Part of a small language model's weights: MLP 512 ReLU, learned positions.
Each number is 50 + 10 x the weight over its row's rms, rounded and kept within 0 to 99. Layers, rows and columns count from 0. The size before them is the row's rms in percent of the matrix's.

# layer 4 MLP up, 512x256, rms 0.117, rows 152-179, columns 128-255
079:48 48 63 48 58 75 47 35 60 41 57 61 73 52 44 50 37 65 54 63 38 61 59 29 34 59 50 45 46 63 59 58 68 68 54 51 52 67 33 40 47 56 35 51 42 68 75 43 54 54 39 38 53 66 38 48 50 49 31 42 52 41 32 52 33 41 39 68 50 48 42 53 51 52 50 62 46 55 34 45 62 53 65 29 64 44 49 56 46 48 51 63 46 60 28 47 48 54 46 64 49 28 50 43 46 42 61 35 44 51 43 33 56 60 33 45 54 37 43 66 51 50 49 68 58 55 38 51
101:48 47 29 43 66 54 41 42 61 54 48 56 47 35 58 51 64 55 63 44 59 50 40 49 38 53 48 61 45 34 42 60 48 44 35 68 60 46 54 34 56 53 29 49 51 51 51 49 53 58 47 52 43 46 43 40 36 60 48 64 33 52 46 36 59 42 39 68 56 30 52 28 49 52 60 48 60 56 50 55 43 41 56 56 55 47 57 55 52 45 38 52 59 49 41 54 55 44 31 63 74 47 46 49 70 59 48 36 54 41 66 42 38 48 46 57 47 53 22 45 59 47 36 51 69 56 56 51
096:37 40 47 31 35 67 50 61 52 67 43 54 51 55 54 33 44 41 52 34 49 65 47 45 55 70 66 52 58 59 37 57 42 53 53 50 43 24 37 59 46 72 42 45 48 58 64 30 51 59 44 62 48 53 44 48 52 41 23 52 51 52 54 61 48 27 41 55 28 59 47 66 56 43 40 47 48 53 60 45 55 58 44 49 38 63 61 51 63 53 53 52 40 40 69 48 39 53 35 40 35 51 74 45 54 45 42 47 47 43 51 46 53 54 41 61 40 59 48 54 59 53 36 54 51 55 64 48
079:48 38 60 51 54 44 42 59 48 66 42 55 56 39 42 44 32 51 53 56 44 55 57 58 48 46 55 74 57 49 47 61 48 44 49 57 51 46 62 63 59 49 51 51 41 63 52 54 46 55 38 46 48 54 54 54 60 50 50 51 58 57 41 55 40 23 37 44 45 48 62 46 69 54 35 55 35 54 67 44 69 47 53 40 54 44 41 53 55 72 44 39 56 31 66 51 64 44 69 47 47 61 74 50 48 25 52 36 45 40 50 56 58 43 53 36 35 41 54 48 49 49 66 73 67 46 51 53
082:41 63 46 52 57 68 51 55 76 41 55 56 59 62 35 50 62 48 53 67 31 41 58 46 58 46 68 40 47 45 55 48 49 45 55 54 55 53 68 55 41 40 53 75 59 68 48 56 42 41 51 32 54 52 64 50 59 49 52 41 59 46 35 63 55 43 65 38 37 49 63 54 70 39 46 50 66 47 41 57 57 46 49 48 56 59 50 50 50 50 48 48 37 30 38 50 46 58 44 33 64 50 51 53 44 63 44 47 38 33 29 46 43 60 55 49 33 65 44 40 49 38 49 52 51 52 63 69
094:52 50 58 61 45 59 46 31 47 52 66 55 35 46 58 50 50 49 60 32 46 46 56 50 59 46 62 22 47 54 47 49 50 67 72 59 54 49 28 59 53 50 52 54 52 63 50 27 45 58 41 49 47 64 24 49 62 50 69 47 33 60 54 38 57 53 44 53 38 45 39 60 73 38 55 43 69 59 38 52 55 56 54 71 41 63 36 37 37 50 40 44 59 32 45 54 58 21 44 52 55 62 51 56 39 49 50 41 44 65 44 65 74 66 53 44 50 54 41 50 51 49 64 40 44 51 59 45
106:52 55 48 67 58 50 41 54 71 48 32 35 54 52 58 56 44 48 50 54 54 28 45 69 51 52 60 57 57 55 56 55 40 62 45 30 38 21 39 60 45 42 59 47 47 49 62 56 44 53 48 42 62 53 41 36 59 36 45 61 43 43 47 59 45 47 46 44 44 50 47 43 68 36 60 71 42 50 63 54 56 51 50 69 46 42 63 43 52 54 48 68 42 48 49 41 45 59 27 59 39 39 57 48 46 62 49 68 60 56 37 40 35 50 45 62 37 51 58 42 37 36 40 40 44 63 29 45
087:46 52 52 55 39 45 48 52 40 42 45 54 44 50 29 52 47 54 50 72 61 49 58 55 55 38 52 75 51 29 58 65 52 37 52 55 42 51 57 52 56 56 48 73 34 27 39 65 47 54 30 37 59 50 66 60 34 35 52 48 47 55 53 43 57 40 57 53 58 42 54 55 41 28 46 49 34 54 32 51 66 48 54 59 42 61 38 44 49 32 41 37 59 68 65 57 60 35 56 56 52 59 75 45 61 46 46 33 49 48 56 31 50 46 36 60 42 50 58 67 17 63 50 80 58 44 49 44
099:45 52 50 43 44 48 53 55 65 37 50 56 64 37 48 26 47 54 51 42 60 67 59 61 58 49 61 66 44 49 41 66 57 61 54 55 61 42 63 41 52 45 53 56 55 38 48 48 45 54 57 47 82 50 42 53 40 49 44 57 39 45 49 52 52 47 55 37 49 54 48 43 69 66 34 49 76 56 67 50 37 53 48 48 42 38 67 50 39 38 54 49 71 55 47 55 60 60 57 39 48 63 43 39 53 44 39 54 52 55 46 52 42 45 41 47 57 43 50 58 60 52 49 33 58 55 43 34
101:46 51 48 43 48 42 50 61 67 54 52 53 42 52 68 43 59 49 40 66 31 46 33 53 47 53 65 65 42 44 74 64 50 45 31 43 30 44 47 38 38 48 56 47 40 35 37 51 63 55 40 33 50 58 67 66 50 47 37 55 41 53 53 43 48 36 41 54 47 70 53 77 51 50 63 54 30 55 49 46 57 59 45 60 54 46 70 57 48 39 51 45 44 57 55 49 59 51 57 55 48 42 55 34 33 43 41 53 47 33 64 45 25 49 59 33 52 29 51 66 41 55 63 51 58 51 41 33
094:39 60 41 45 71 44 44 41 50 45 59 47 50 70 45 61 39 44 36 48 56 53 36 48 43 42 53 48 49 54 57 48 66 29 31 43 60 48 57 38 46 58 32 57 50 44 42 39 52 66 51 49 56 53 28 59 59 39 41 30 48 70 50 54 50 50 45 46 54 53 49 29 52 33 63 42 46 50 48 57 42 64 51 32 53 48 53 46 49 56 35 38 54 37 63 42 66 58 48 44 66 35 59 49 46 24 67 54 52 61 49 69 52 42 32 42 54 55 45 61 56 64 44 42 45 68 42 42
099:61 51 59 60 32 63 64 45 53 57 36 54 45 46 52 46 54 39 46 70 50 45 39 58 38 67 59 43 49 55 40 57 57 59 65 46 50 47 64 41 33 47 49 43 38 31 58 47 72 42 36 43 47 38 54 81 48 48 51 64 46 53 53 54 57 47 63 53 56 63 53 48 51 37 62 53 39 34 62 42 26 53 52 39 50 52 40 62 61 39 58 54 57 47 55 51 52 51 30 52 59 64 36 55 46 60 55 52 70 42 51 52 55 55 57 48 45 70 58 52 60 59 36 44 50 46 55 43
085:44 40 40 39 61 57 51 44 73 31 39 61 52 40 42 39 48 41 46 35 48 40 48 74 51 50 66 46 39 62 35 63 59 48 47 62 46 41 47 61 73 58 63 45 46 51 41 53 29 60 43 18 61 36 61 46 64 54 50 62 61 51 30 68 46 58 48 57 29 42 59 59 56 57 63 49 41 50 47 35 49 48 45 54 74 53 35 57 38 60 44 37 62 45 69 64 52 38 48 48 52 50 48 50 46 67 57 52 48 37 32 63 41 64 38 61 40 42 38 34 48 40 57 59 41 35 49 42
101:40 49 45 55 50 39 53 61 41 65 45 33 57 64 42 50 39 31 62 39 48 53 48 51 37 34 57 58 51 60 47 45 47 66 47 61 66 62 71 33 64 44 63 40 53 54 36 59 32 61 48 45 41 50 69 76 47 39 52 50 36 48 47 63 51 40 41 52 44 34 53 52 48 44 45 69 66 29 53 60 60 50 42 49 49 39 57 57 38 28 52 57 55 42 31 44 49 57 63 49 45 61 44 45 58 44 51 61 75 42 45 41 59 66 49 53 49 47 40 41 70 52 53 46 40 47 54 44
101:65 43 49 41 49 55 60 48 41 44 53 55 53 35 54 56 63 39 64 45 46 59 48 57 68 56 52 72 47 38 56 74 51 58 65 51 58 36 73 46 46 45 48 68 47 75 36 36 38 52 46 45 46 60 46 65 44 39 50 51 34 43 41 38 55 53 50 30 55 44 45 68 52 58 33 47 53 67 59 52 55 40 36 68 41 50 40 53 65 52 34 57 45 47 38 28 61 32 42 63 41 46 53 69 47 42 59 39 50 49 40 53 40 55 50 43 58 47 39 49 37 56 50 60 42 44 47 52
098:61 48 44 47 44 52 53 45 50 35 63 48 40 62 35 60 49 54 49 49 42 71 53 53 42 38 46 54 18 33 62 35 49 47 43 61 49 42 61 57 69 36 50 49 63 35 46 52 38 40 60 44 51 44 53 37 42 59 49 32 42 46 43 39 60 32 51 52 56 42 49 65 54 64 39 29 59 54 51 41 40 48 36 43 54 49 56 48 59 64 66 53 38 43 30 56 48 25 58 33 42 48 58 37 60 50 63 54 55 43 62 54 47 52 45 57 70 51 58 50 43 46 45 37 38 51 60 35
112:40 52 29 78 47 39 53 44 54 41 49 51 43 57 55 42 51 45 48 48 49 49 36 49 48 40 60 60 54 48 41 57 36 58 40 52 57 36 62 64 55 42 34 37 45 58 61 57 44 63 54 62 57 48 37 62 37 69 56 44 29 35 50 54 60 43 67 57 61 48 46 54 40 80 46 49 54 47 50 59 34 44 53 45 45 50 59 62 54 39 39 65 53 59 68 35 46 42 58 44 33 50 46 34 39 46 70 37 52 49 53 45 26 52 45 48 31 44 35 46 44 71 49 40 48 49 54 57
098:60 56 42 52 49 37 57 66 58 51 61 48 55 29 63 53 62 45 51 37 64 59 44 65 59 46 63 63 63 34 48 46 61 32 47 30 46 37 36 40 37 38 41 56 33 47 58 28 58 17 37 52 62 55 49 41 41 62 43 59 51 52 51 40 51 40 57 65 59 53 58 52 61 64 57 44 51 62 67 26 50 68 50 42 44 58 50 57 51 50 68 48 57 39 53 39 56 56 44 48 46 45 60 39 39 46 31 51 49 64 49 35 25 37 47 61 49 37 49 45 58 43 63 47 54 34 50 53
119:53 59 47 52 62 65 42 50 55 39 52 71 56 40 33 59 44 42 74 60 57 59 49 52 55 53 70 58 42 43 47 56 48 53 54 57 47 51 57 57 64 38 49 54 27 59 41 64 49 57 41 66 40 40 49 51 62 53 57 57 44 54 54 35 55 55 46 65 57 35 51 55 64 64 55 46 33 53 72 42 41 28 61 42 42 45 48 58 46 64 60 51 47 54 52 60 45 45 44 55 51 57 56 57 52 57 36 63 57 37 49 50 50 48 49 28 56 43 56 65 44 59 31 64 54 52 67 51
107:55 58 57 36 64 31 51 49 51 57 47 39 41 29 64 53 62 50 46 47 55 49 48 50 54 68 60 55 73 63 64 71 59 70 58 54 45 52 50 61 55 47 44 51 33 40 29 49 54 39 42 59 43 48 56 58 61 31 36 54 54 52 43 56 69 41 48 56 35 50 21 68 40 51 60 49 45 61 65 42 65 44 30 60 44 57 48 48 49 50 52 40 61 47 43 24 52 49 45 46 62 51 68 48 56 54 44 60 62 39 48 43 50 47 37 53 48 66 55 33 46 38 60 35 56 33 71 46
091:53 38 56 42 30 40 45 42 62 45 52 56 51 47 57 50 55 49 42 46 49 62 55 69 50 43 66 52 61 30 43 52 62 40 36 43 40 52 36 34 34 55 20 47 45 48 31 54 49 44 51 49 52 61 31 57 45 48 50 50 42 51 51 47 30 54 50 57 46 48 56 50 48 59 38 70 57 54 58 40 47 62 49 63 49 57 44 45 52 50 52 47 57 59 51 56 56 68 43 39 50 55 56 42 35 47 63 52 45 41 50 37 37 44 56 43 45 75 35 52 43 54 50 58 35 47 43 29
109:62 56 44 45 46 38 48 51 66 52 67 47 45 53 45 56 48 47 52 57 64 58 53 65 63 49 58 56 39 42 40 53 58 55 52 50 50 29 41 46 28 53 59 31 59 50 38 49 39 43 62 39 51 64 51 44 55 53 43 66 56 48 66 47 67 52 44 51 57 54 73 66 39 42 67 49 50 55 59 58 39 60 47 45 46 55 56 43 44 75 45 49 66 43 46 56 67 47 68 39 50 57 73 64 71 61 50 49 56 40 65 42 49 54 57 67 54 50 69 42 55 49 48 46 59 67 43 54
111:63 52 57 40 51 38 58 53 53 44 53 32 53 44 62 55 68 41 56 50 41 30 60 43 46 57 58 57 59 45 39 36 51 62 34 59 46 60 60 50 35 45 60 40 44 29 59 34 48 55 57 66 44 49 57 57 50 51 67 51 55 46 56 40 62 59 41 48 37 52 51 55 50 56 55 63 61 63 65 43 57 52 45 41 54 61 59 76 40 47 67 73 49 29 44 33 51 51 57 46 57 44 50 55 58 32 24 51 42 25 47 73 40 46 57 47 62 42 43 61 67 55 53 51 47 48 53 49
108:56 58 44 45 59 38 44 54 55 72 46 40 26 48 60 41 54 55 40 53 75 48 55 59 61 52 39 63 42 57 53 43 48 53 34 49 58 49 66 47 34 35 41 48 54 45 72 80 44 34 42 35 49 41 45 51 45 57 44 50 45 59 53 56 47 66 46 53 37 61 39 46 53 51 27 44 39 52 62 38 52 36 42 65 62 73 45 48 56 45 51 59 74 56 40 65 47 64 51 62 47 47 41 57 52 52 51 37 43 47 61 60 53 51 41 49 44 39 51 56 48 54 44 46 48 65 51 44
128:59 60 39 44 54 46 38 57 53 55 54 51 37 34 35 39 52 31 37 57 61 47 52 44 46 49 49 32 59 42 46 48 26 52 57 65 45 55 31 55 52 44 56 55 36 43 60 55 52 33 58 49 50 53 37 50 63 52 58 64 59 41 37 52 62 43 56 62 58 34 44 37 41 44 46 62 28 58 52 48 54 41 59 39 47 52 48 43 36 52 29 50 49 50 55 50 52 53 39 55 55 45 48 42 67 25 39 58 57 58 41 46 70 51 36 51 61 46 55 60 34 57 37 33 38 48 61 61
111:43 50 50 59 49 46 53 33 67 48 57 48 46 48 57 50 49 55 50 63 45 65 43 57 60 54 62 48 53 32 40 37 55 61 48 57 42 42 55 51 29 37 44 38 49 47 53 36 64 63 33 46 47 61 57 46 39 53 34 53 48 41 51 42 63 28 40 51 54 42 51 35 47 55 38 32 67 46 48 65 48 50 61 50 41 43 69 49 62 48 42 55 44 35 51 53 24 40 44 53 43 36 55 53 63 46 56 31 52 40 57 41 53 49 46 50 53 34 58 48 57 61 58 36 45 73 64 46
123:49 55 46 60 51 64 35 47 55 50 60 53 59 45 54 43 61 46 69 47 55 34 50 51 43 45 67 51 38 53 43 45 50 35 58 44 54 48 62 43 28 48 52 58 55 33 58 42 39 43 53 50 32 55 61 52 50 48 58 32 37 36 48 47 41 55 37 53 66 37 52 48 48 47 42 41 52 40 60 42 57 54 62 38 48 60 50 51 53 41 45 38 58 36 49 69 55 39 41 55 46 68 51 38 56 48 60 57 42 42 61 65 39 63 50 67 73 54 66 33 67 67 54 48 59 46 61 58
095:36 47 40 49 55 42 52 64 48 52 58 37 45 60 55 47 46 56 57 60 62 48 54 54 48 55 40 44 54 30 60 43 47 47 44 45 46 42 52 62 41 54 44 53 52 51 40 56 47 46 59 49 42 56 54 52 43 58 61 59 41 33 44 64 35 45 45 57 52 51 53 27 55 38 38 62 46 67 54 33 45 58 59 75 49 54 49 58 59 35 47 59 78 47 53 48 39 43 44 57 41 74 38 45 65 41 46 42 48 65 68 17 50 42 52 50 39 61 42 51 35 58 36 56 46 48 58 32
# layer 4 MLP down (transposed), 512x256, rms 0.103, rows 152-178, columns 128-255
077:49 42 52 51 67 55 67 48 49 55 41 44 62 39 31 55 52 44 54 68 45 42 61 33 50 41 44 55 58 36 35 30 34 51 63 41 33 74 52 49 44 32 43 47 53 47 54 45 51 25 46 38 49 49 51 33 44 40 63 53 53 42 55 52 46 70 60 48 44 48 41 50 49 49 54 44 32 64 57 45 54 41 49 52 42 72 55 52 63 53 55 52 37 31 59 60 72 39 50 53 52 49 47 44 46 72 64 39 54 68 53 57 49 32 24 47 67 44 40 46 48 53 61 46 48 58 59 50
102:55 50 69 68 53 50 34 50 54 49 36 37 52 31 25 63 39 49 44 52 36 48 50 56 47 53 55 39 44 46 55 52 39 45 49 43 63 54 58 43 39 47 58 48 41 40 39 47 42 47 49 60 61 36 49 47 56 55 53 56 48 76 43 50 62 45 65 49 61 54 47 38 53 54 66 58 70 66 36 37 77 61 44 42 55 48 51 53 42 61 47 39 44 62 43 56 57 50 39 52 48 51 41 57 59 52 28 71 56 56 68 51 39 38 54 37 51 69 65 44 52 31 55 44 32 68 48 51
090:43 41 61 42 50 55 41 51 84 45 58 50 59 51 45 65 51 55 60 42 58 61 60 36 33 59 70 51 46 59 58 33 48 47 48 60 59 51 42 53 47 44 71 56 45 60 31 52 69 49 54 64 27 47 62 48 51 51 58 48 51 48 63 50 43 45 43 41 50 31 51 61 50 51 40 46 44 66 49 37 38 34 38 67 55 37 58 68 43 61 48 64 64 68 43 34 40 54 50 45 64 41 41 60 57 54 28 38 49 43 49 46 62 45 60 58 46 63 48 47 48 45 79 54 46 32 49 51
071:55 45 68 80 55 49 34 48 63 41 75 51 55 59 40 56 53 57 61 36 58 47 55 42 44 33 59 37 41 61 56 50 56 40 64 49 55 51 53 62 49 48 49 42 56 56 62 39 53 39 60 46 60 47 54 38 46 46 37 28 42 46 54 46 56 54 73 49 43 52 28 43 41 48 51 40 42 59 44 48 48 73 20 35 43 53 53 60 34 42 33 45 31 47 55 45 71 57 46 40 38 37 50 43 45 51 53 64 57 57 46 58 50 41 44 51 49 57 57 47 53 59 61 22 55 56 53 65
071:56 52 40 69 54 45 48 51 63 60 58 50 52 39 48 39 43 52 54 55 36 53 51 37 60 54 64 51 69 58 65 34 42 57 52 37 52 55 60 44 62 32 71 32 45 53 62 62 44 63 47 50 41 50 46 43 70 49 52 48 69 41 55 39 62 59 49 67 41 79 40 52 54 57 52 34 65 47 47 52 44 64 47 72 54 48 66 46 44 46 39 60 54 50 49 62 60 44 37 70 47 45 45 77 40 39 45 49 44 70 42 49 60 48 47 46 71 30 63 62 42 49 59 60 47 41 39 52
095:53 39 40 63 40 38 47 36 52 43 42 49 54 73 63 38 46 29 65 24 49 42 64 59 63 52 42 46 42 64 45 42 58 52 49 50 51 47 51 49 55 51 42 42 51 50 40 44 54 45 56 52 46 45 51 57 44 58 63 53 46 44 41 50 31 77 55 56 43 64 44 48 44 48 53 35 53 43 60 54 63 55 49 50 46 61 61 46 24 48 62 44 34 54 65 64 52 44 31 49 45 41 64 51 43 37 32 33 54 51 26 55 42 50 63 39 33 49 54 64 51 52 61 45 72 49 53 58
109:50 46 56 58 57 44 39 50 47 32 37 31 66 55 51 55 37 47 58 49 47 51 49 30 59 57 57 57 53 43 63 35 60 44 49 55 37 42 34 52 72 60 38 55 57 59 36 40 38 48 54 34 32 49 32 45 62 44 50 39 46 59 41 44 60 55 47 60 46 60 47 55 40 53 42 56 41 61 50 58 44 50 65 50 57 51 57 51 75 54 53 64 51 71 56 43 52 63 49 49 48 43 56 36 60 44 41 33 69 51 30 48 63 51 80 63 55 46 41 35 49 78 40 47 28 49 41 46
085:60 43 50 56 47 42 54 61 71 45 41 49 45 59 62 59 62 59 50 45 50 63 55 35 37 29 53 42 58 58 73 57 56 70 63 35 60 49 51 55 49 43 34 49 59 46 45 49 57 34 56 43 55 49 56 53 54 40 59 35 33 52 29 33 50 45 35 65 49 57 35 50 40 38 39 61 29 58 58 52 42 50 47 50 45 49 49 78 44 63 50 50 59 52 53 49 46 40 42 50 61 38 55 48 39 77 35 48 48 34 41 37 49 35 43 47 60 34 54 56 47 56 66 42 43 56 61 52
091:30 47 45 60 48 47 64 59 50 46 40 47 60 55 40 52 50 59 41 53 48 48 69 32 36 49 78 28 45 44 33 60 48 51 48 51 67 59 65 41 69 64 78 47 50 50 46 43 50 39 55 56 43 54 53 46 49 41 62 46 50 50 57 46 52 50 56 45 64 45 56 51 55 46 47 46 57 39 45 46 33 37 47 44 45 56 35 43 48 70 48 53 70 44 59 57 51 43 51 53 47 42 36 32 64 55 49 45 47 33 49 31 40 42 46 61 55 71 49 51 38 62 57 48 40 63 37 64
093:59 45 69 47 53 63 54 53 60 39 55 36 67 79 63 63 39 49 34 54 54 45 50 56 44 54 37 43 22 63 48 62 51 44 29 21 51 63 65 46 49 38 63 59 62 55 70 51 55 49 49 57 47 50 47 37 60 46 48 67 45 47 48 47 50 50 61 66 63 48 47 57 48 59 65 57 55 36 51 51 50 58 57 38 44 46 36 60 60 60 49 44 41 53 60 50 62 57 40 49 46 43 49 56 55 75 46 50 59 72 44 52 48 63 57 50 55 46 40 53 52 43 47 52 45 48 47 52
099:44 32 45 49 51 51 62 48 58 42 39 13 39 50 52 35 49 50 44 44 56 48 55 69 37 49 42 50 36 44 44 47 40 48 46 38 61 48 51 46 56 56 47 41 57 60 34 58 42 50 50 52 45 45 37 53 49 59 47 67 56 65 63 44 48 46 59 60 59 45 56 30 49 61 50 50 59 64 44 46 46 41 14 44 31 70 38 66 41 63 47 67 63 45 82 59 55 52 50 61 48 46 61 47 26 55 43 36 43 53 51 62 54 41 46 52 42 42 46 47 53 32 66 34 33 56 49 53
095:42 28 53 45 43 65 44 54 45 55 49 43 70 41 33 37 52 48 51 52 45 58 34 41 54 47 46 73 50 49 53 57 34 54 53 59 59 54 44 43 58 44 45 39 54 43 58 60 69 33 59 39 40 27 48 42 51 36 52 55 58 61 64 48 52 29 68 45 71 58 66 39 54 53 60 56 39 52 60 45 56 86 43 76 46 50 52 40 62 43 67 54 58 42 54 55 62 59 36 56 50 52 38 43 56 53 55 58 61 58 48 47 51 52 32 47 35 50 54 51 36 56 39 59 46 50 67 60
091:50 61 44 41 50 37 70 45 66 58 53 57 54 41 51 43 43 47 55 50 47 43 50 48 28 64 57 50 60 53 32 45 44 42 48 54 60 41 58 49 48 48 53 43 63 73 54 31 59 53 58 42 39 56 44 33 60 52 52 38 48 38 44 60 44 39 77 70 39 47 50 42 62 64 60 33 50 55 35 55 45 50 44 21 53 44 51 69 55 38 23 57 30 77 53 55 42 36 38 58 37 56 29 37 61 27 53 44 56 53 52 47 59 47 56 52 62 66 39 64 35 47 46 32 30 56 48 66
105:41 40 59 62 57 41 72 64 41 52 53 46 50 47 52 59 56 52 51 46 54 35 47 53 52 47 51 54 59 52 59 34 57 59 57 49 57 36 57 59 53 22 36 63 59 61 47 37 64 69 57 48 59 44 52 48 57 47 51 39 38 48 43 56 44 52 44 49 67 40 65 49 61 41 70 63 35 74 46 64 68 41 56 51 33 42 60 51 48 56 33 46 79 57 55 64 47 39 44 48 61 54 65 48 59 47 42 52 59 50 53 38 29 57 58 53 74 65 44 64 50 59 59 59 48 59 39 68
093:64 56 68 42 44 72 55 47 35 41 63 47 61 18 49 63 46 52 35 47 41 54 84 42 49 34 48 52 46 61 53 41 53 51 64 52 49 54 50 47 51 46 56 57 47 61 49 37 40 57 56 57 54 47 49 58 32 37 47 60 54 48 55 53 45 50 73 47 44 73 51 61 20 52 45 28 72 52 43 46 33 46 55 52 60 47 42 53 54 63 30 45 43 41 40 45 55 62 26 50 41 44 41 57 48 54 53 52 55 50 41 57 60 38 68 37 49 61 52 66 41 32 48 46 60 23 43 60
099:65 48 56 36 52 57 50 47 52 39 44 59 47 58 48 55 49 35 50 52 47 45 46 64 38 40 53 64 60 46 32 68 62 60 52 54 56 61 58 57 56 42 35 52 69 45 35 59 45 37 41 47 34 47 37 34 37 30 51 47 43 44 47 50 30 63 30 64 60 39 32 43 47 72 38 62 52 46 46 57 57 43 54 45 46 44 50 53 45 57 48 48 56 65 64 50 40 48 47 63 61 42 72 43 69 47 49 40 53 61 47 51 57 55 50 51 62 59 31 34 63 63 49 51 51 46 45 59
117:43 50 36 48 50 52 51 56 41 45 58 53 58 60 57 48 48 43 56 68 51 43 36 37 42 61 45 61 61 65 46 46 33 45 40 81 52 65 46 49 55 39 59 46 53 45 39 59 51 53 57 50 58 35 39 56 39 56 46 63 55 50 33 73 55 41 70 60 60 66 70 38 64 62 58 52 44 60 48 62 47 42 62 37 61 50 54 47 39 53 42 59 42 48 55 58 45 49 59 47 51 28 48 56 53 57 54 35 53 52 74 30 52 52 68 60 46 55 60 23 47 50 69 43 55 47 51 62
099:59 40 66 46 30 58 49 53 59 48 57 35 50 50 45 56 48 50 46 51 55 59 44 41 40 52 44 43 50 49 58 66 34 69 44 52 54 48 49 46 50 41 61 30 47 48 32 61 53 39 46 58 51 44 43 28 55 70 37 45 25 48 53 44 41 45 65 55 61 58 56 47 50 70 53 52 64 55 40 56 43 42 38 59 52 67 48 41 48 38 61 39 54 50 40 47 41 44 41 33 51 25 51 51 56 50 59 49 27 42 54 41 40 43 60 57 41 47 46 74 50 46 61 48 65 43 45 46
139:34 63 67 38 44 61 21 46 53 61 42 58 44 52 43 51 27 49 56 37 55 51 58 44 41 54 61 70 38 49 58 48 53 44 59 56 39 43 45 56 55 62 57 50 71 58 47 61 52 44 51 58 44 40 42 55 45 35 46 47 34 39 74 46 49 42 51 47 58 53 40 39 47 54 57 52 60 53 22 47 43 61 57 58 51 54 58 69 54 49 63 45 53 61 55 37 41 58 59 48 51 57 54 53 46 50 50 36 45 48 56 54 45 48 44 62 52 40 59 58 37 40 47 55 43 44 62 43
106:51 47 56 38 47 51 44 61 51 55 46 47 44 60 70 67 63 40 57 61 45 64 53 47 39 53 57 49 60 43 56 51 42 65 50 53 45 54 42 52 39 35 53 55 64 58 27 51 53 40 50 42 50 29 50 67 65 38 45 50 38 46 52 41 43 33 80 53 44 47 56 49 48 51 52 51 41 52 43 50 58 57 47 51 37 63 51 59 38 59 59 53 41 45 57 54 47 50 41 44 65 55 66 50 56 54 49 62 45 19 53 60 64 47 65 44 32 52 75 58 47 47 49 38 55 46 66 49
080:39 52 60 59 49 60 45 55 45 44 51 37 37 51 54 55 60 60 52 51 41 37 62 50 51 41 51 47 54 40 60 36 33 53 54 56 58 42 33 55 59 52 60 28 81 49 60 62 52 50 53 53 54 53 32 38 36 62 59 52 56 53 29 43 46 45 57 49 36 47 52 33 40 49 49 49 45 58 41 47 54 79 35 48 23 39 43 44 47 52 65 49 48 50 68 43 36 55 50 49 48 46 28 45 57 45 42 40 40 51 79 49 53 43 41 58 76 50 34 52 52 54 52 37 59 55 38 41
114:41 48 65 38 67 47 43 65 45 58 47 70 47 58 61 52 30 39 56 68 45 28 49 43 54 43 55 52 26 70 57 54 42 49 70 40 50 36 68 57 58 50 54 56 49 62 55 33 50 58 43 68 53 46 61 62 66 56 50 39 65 65 59 41 54 58 53 49 41 54 53 54 40 38 52 56 51 58 48 58 75 54 45 48 40 36 37 50 55 51 45 36 60 45 29 52 44 57 60 60 63 57 53 33 50 62 51 52 50 51 56 50 48 74 69 45 50 52 63 50 40 72 49 61 53 49 51 43
120:57 52 51 65 58 57 54 55 49 37 47 55 36 47 42 55 60 50 42 49 56 63 61 39 42 52 55 53 62 39 56 52 50 62 32 68 44 60 54 49 24 45 62 51 58 28 49 60 62 58 51 51 52 52 47 49 52 54 65 41 59 71 47 27 60 48 57 61 54 47 59 35 45 67 51 62 53 45 39 46 47 52 56 63 58 35 24 50 28 60 65 54 56 45 49 34 52 47 55 51 55 29 61 72 52 50 55 55 59 53 66 34 59 43 69 47 66 51 37 55 52 47 37 61 57 54 52 47
109:50 46 57 53 58 43 64 57 52 47 48 52 58 70 46 54 60 46 54 37 56 34 56 41 57 48 57 51 41 67 48 40 48 71 46 57 63 38 50 46 46 43 48 43 50 61 52 43 64 52 51 33 48 41 40 62 37 38 50 65 57 67 39 53 47 58 35 60 59 59 57 28 39 47 34 43 63 60 46 58 43 65 35 74 58 43 58 44 54 56 50 46 70 58 50 48 60 65 67 59 39 51 52 47 61 51 40 50 42 30 49 63 66 48 32 52 56 47 59 39 52 51 58 53 54 46 53 52
146:52 53 39 70 50 47 47 56 61 54 61 53 45 51 43 47 57 57 50 56 48 59 52 62 52 59 41 54 61 53 43 64 37 71 58 42 46 66 35 60 42 52 43 67 48 76 42 55 42 50 36 49 46 31 46 52 50 52 70 43 55 61 62 44 46 44 48 53 46 46 58 54 48 48 47 39 59 51 53 54 56 56 58 56 49 63 26 54 46 61 38 48 54 48 43 68 44 32 56 57 49 37 45 55 44 45 46 65 56 42 44 56 73 46 45 52 38 45 63 46 44 57 47 40 44 40 47 49
112:48 47 45 55 46 41 57 70 65 45 67 62 62 54 54 56 52 49 37 76 61 55 52 47 50 47 70 64 62 40 44 52 60 62 45 59 48 61 40 62 52 55 44 57 43 45 47 59 52 61 38 51 50 77 59 67 48 47 64 48 54 64 54 52 66 40 55 33 50 52 50 36 41 71 47 35 48 72 40 56 58 42 45 58 40 25 41 39 63 58 50 37 48 67 65 44 31 42 59 56 43 49 44 35 78 46 47 39 45 57 60 43 63 46 56 50 51 41 52 34 35 63 56 48 44 38 44 53
113:38 38 48 60 56 63 46 57 59 49 48 61 39 60 57 40 57 50 41 47 45 48 45 49 42 48 33 51 54 62 53 53 40 40 47 48 52 46 58 43 40 50 50 48 50 44 45 44 61 56 63 42 58 50 65 57 43 64 46 54 47 43 60 61 54 37 39 25 60 59 37 55 52 43 45 54 32 40 33 71 47 50 59 75 42 44 47 41 47 56 57 57 47 52 45 50 37 48 58 41 54 54 62 47 38 45 44 52 61 44 63 45 54 53 35 56 40 43 53 60 56 63 69 53 56 65 43 50